{
  "head_dim": 32,
  "hidden_act": "gelu",
  "norm_place": "pre",
  "rope_theta": 1000000.0,
  "init_std_qkv": 0.0571,
  "optimizer": "soap_variant",
  "weight_decay": 0.089,
  "lr_head": 0.0117,
  "decay_fraction": 1.0,
  "final_lr_fraction": 0.0,
  "max_seq_len": 256
}
Each number is 128 + 24 x the weight over its row's rms, rounded and kept within 0 to 255. Layers, rows and columns count from 0. Numbers have three digits each. The size before them is the row's rms in percent of the matrix's.

# o: layer 7 attention output (transposed), 64x64, rms 0.116, rows 22-31, columns 0-63
# v: layer 7 attention value, 64x64, rms 0.146, rows 23-31, columns 0-63
# q: layer 7 attention query, 64x64, rms 0.176, rows 32-42, columns 0-63
# k: layer 7 attention key, 64x64, rms 0.178, rows 32-41, columns 0-63
o22 104:150107145142152127123122086133130137128129107138137143118139088114166120144153130180142126117099124137108053135126102115118179145133140105133087112149118123063138160134150142180137137120098098
v23 104:117123091122128067183163138133108115093082128152132090061116133142129093154143154111152100150134123107138103126132151115134166137150113131135151124114160125145181140135116114125103120116149151
o23 106:140179116154111157171129127144124119155123147093111158111113087132148155140122148096145144121152138128107141078141129150147128139079108110134183134137088127120088124108123101154089081151111139
v24 116:126106078090163115142160116135145153143127100156124086066141100104129115139103124142102131152084142141148147134106124129129148123142138093152160111097084174132156117114122160138135126162108159
o24 109:151145152123078145115116141132156153085116093099148138163147113162132187161130126087146118156134132122158140145173132113121099112124097125121129114161116087123073106128124130139112154118123084
v25 119:164126137117132123147109168092130101128145088131125138134185117122131126097137134113132089144142147141094179105120115091127167143071170163094145098108117151118152114133111173152130126140135104
o25 120:139134151126083125139087105098155120120124120136193160127123124148109138152097162152150119121111101074157129115146140068138168133158115108136114125108160117161129111154131154123094122118097157
v26 114:093113121066152142142176115173153110147110131146115102140121106136137119118128111108135150127113171134050121085140103127115119140124123164145109095097176130148138127124145090114141141152130138
o26 110:093140088161140111142130098126185150105114102123110144119134123131111119104125148130181134134128091122123118082158125130105088104172133167135142161148154119114108134086148157156163096138099113
v27 120:139166107147114132078090132133118134118135167120134137146124183136129154135152191099147089125132086133134114152123168103137150142127111115122148120143090089172168103096140123123117110093139128
o27 121:166107154121170155130123147188148138128141163123098116113113151094139088140141163156084113109145118121125107122137114158117137154144158078131140101124092106130107115113160078086118114110140131
v28 109:189146127080146142146114121171103104129142149119097172116190133112150151115110105107150155191166139104130110125135139138118129134084143116132131153115107122122129139116103140122124143119086092
o28 108:153143119129144080115112122114108146090105143146134111166129129130137167136132130104121156074129119144141118105136171103117171169162148134102103126168147126103122153131102151147079091111149084
v29 120:116163150127115173122106159123158134113173132099145098166111101119163118166076147143114128122125119129140120176135131125104148096151152083159112135117124091111126161153146076123115115104152145
o29 133:125137183103143148124169133094104149136115136129153117117127124079139046112126122122127119157123105145156125146137157080103123117101136127123124135154126138097135176138103080157157144115138155
v30 113:132153134150120092087150133109133098103146123118109112170136138179102137122118130068133078066133149143108116135122100120131146092091141151136095085094128114140166121150129155125132125155134132
o30 107:097121130138104120191119127129158139109127126150129173121102137070122093109147098177152135099152137105170112109141143125142130120098112129117105118117101133184110123127173127125183145126121112
v31 112:106139117130105114169141073123132087113146156179075124112127103143090088127115108122109076117181119134156132099108133131128124140133116153116095126122170123079127133128137133147130085116123111
o31 115:101127089149128132110129141157111156123128127093125140113143114149141154078092111100111148105145112134149162118103165109119161128128107101106117136097107141114099147174193141164157100134128176
q32 090:122129109112161149109131128067140118141145141131133132087115119135145121118092114115137136086129136116099134126124142111102151165191164134106125137156084159137130149198129083150124125154138162
k32 084:100164137100141136153141143121169171172150114124094145150103119097155117121142143132119144149112101137166144118100115112154089109128139129162101147155165149102157158157151153135153095180143116
q33 098:123114082129146125198113171114120129188142140114118096158138161136140097086157102127141110113122136131100131143108130153141120139078129133097099139161159130147114152112123155104137122088142159
k33 086:113097122136135123132123102171160141085136142173130176155117108136059134131138159109123156113106141108125141145165107115117082079122160105122142122137154114140158094136152133106119105120103095
q34 090:114146147142116129143106134162178169158141145109138135111097137100122161166141088133127113182163135162075128106116127114132131149134133161117105112131110149135142164160121123105106153072149159
k34 135:146091115118118130144180101132139144133137087113151124168152123123104184111146160174148082129170138134147106087088179127135154142149131124146102132115127141090106144121144098143126114138133106
q35 153:105139127142071128157116142138166150165102164086126101133105105089102133112140114128117139149149118141066132129126158145124129153092106163096101112110128112178161120139124107103125141112156160
k35 089:115093138136113139142153126114150109153120125128108126195147159115099159115099150147134075124164171113151100115125122140185111109179135139116106112162106128123106148101105091117100109123145126
q36 105:115139144159118144130116112139131149129154106098128145114123181117113137113119138126164129095082156100135134104108137124086097121112165133149168108071082129123132121122124081118084116168115174
k36 106:130183117124159145164125120139090129135166116092138134133103161109123172129112116099118188160117148097152161097122124087106101135144148118135125113101149144133114125143137107098109067130156147
q37 113:160088139135124096160142119124151115137092135109127161129111120072122144106168104097137126141094121168155104149121110113131141136116167138146143125169124096146149134124066131149098174127123085
k37 109:124126159101095109149113131121120098117125113114166171130144115139118153162120117130148161088057142140145123174137124139141130102149117122185164121142133114128122128122117148184107140147127071
q38 100:146120127113103138117095171111161114162118152156134118162112093104101117167120093126119141147159122129154133120110159168162157139104050124108114148162102116111108093132148104104131119114130151
k38 103:153104171142137124099126138139185112116077156168124091124140110129110081105080120120126132127143099161135132139190103129146152130143085119114151104150113127132114142133112130130118180126097142
q39 079:131129146130113129137145117104107125179187094106154127112122133127132153117148120107131158144099121131133155179069117132111121143091096114176181110122131145110090137097127109084136111114153115
k39 084:143118170145129103114140129155115139111157123116127109114108122112154127141111161112149183149097082106125170167127095092109104147118124111176140124088159120133153101132136100134187150122163116
q40 089:139156114119150116123188106102074150115162121147115123117126095143143112146138106089102161150115119157166129104128077140077122103112130116164140125083120125117087125116121159125137087147132111
k40 093:131159091133167108135119143121102179124150153113122125114097084124201116147155120099131165134108121134129132133140123114108124125107136113136139181093117098138123082154129139143167113090168118
q41 119:120152125090148147112129120080146135105077078180081121134143108168125144134136122144158119137161168105132128148149107114109111133149112128142123123131105154132168135119153064118155154113128101
k41 113:119147116155140096115128121056160134133098119143086102106081099103115097149150143152120124131110113122120126146130143139120124149112173200120145117148137130124133133186118086134138139129096148
q42 103:117153086133151173117119096108138129123102104113163119078099147118131159146147127115153111159139138100111118096149104084133121097096133150148119090110116145163115131108122066155107123132161161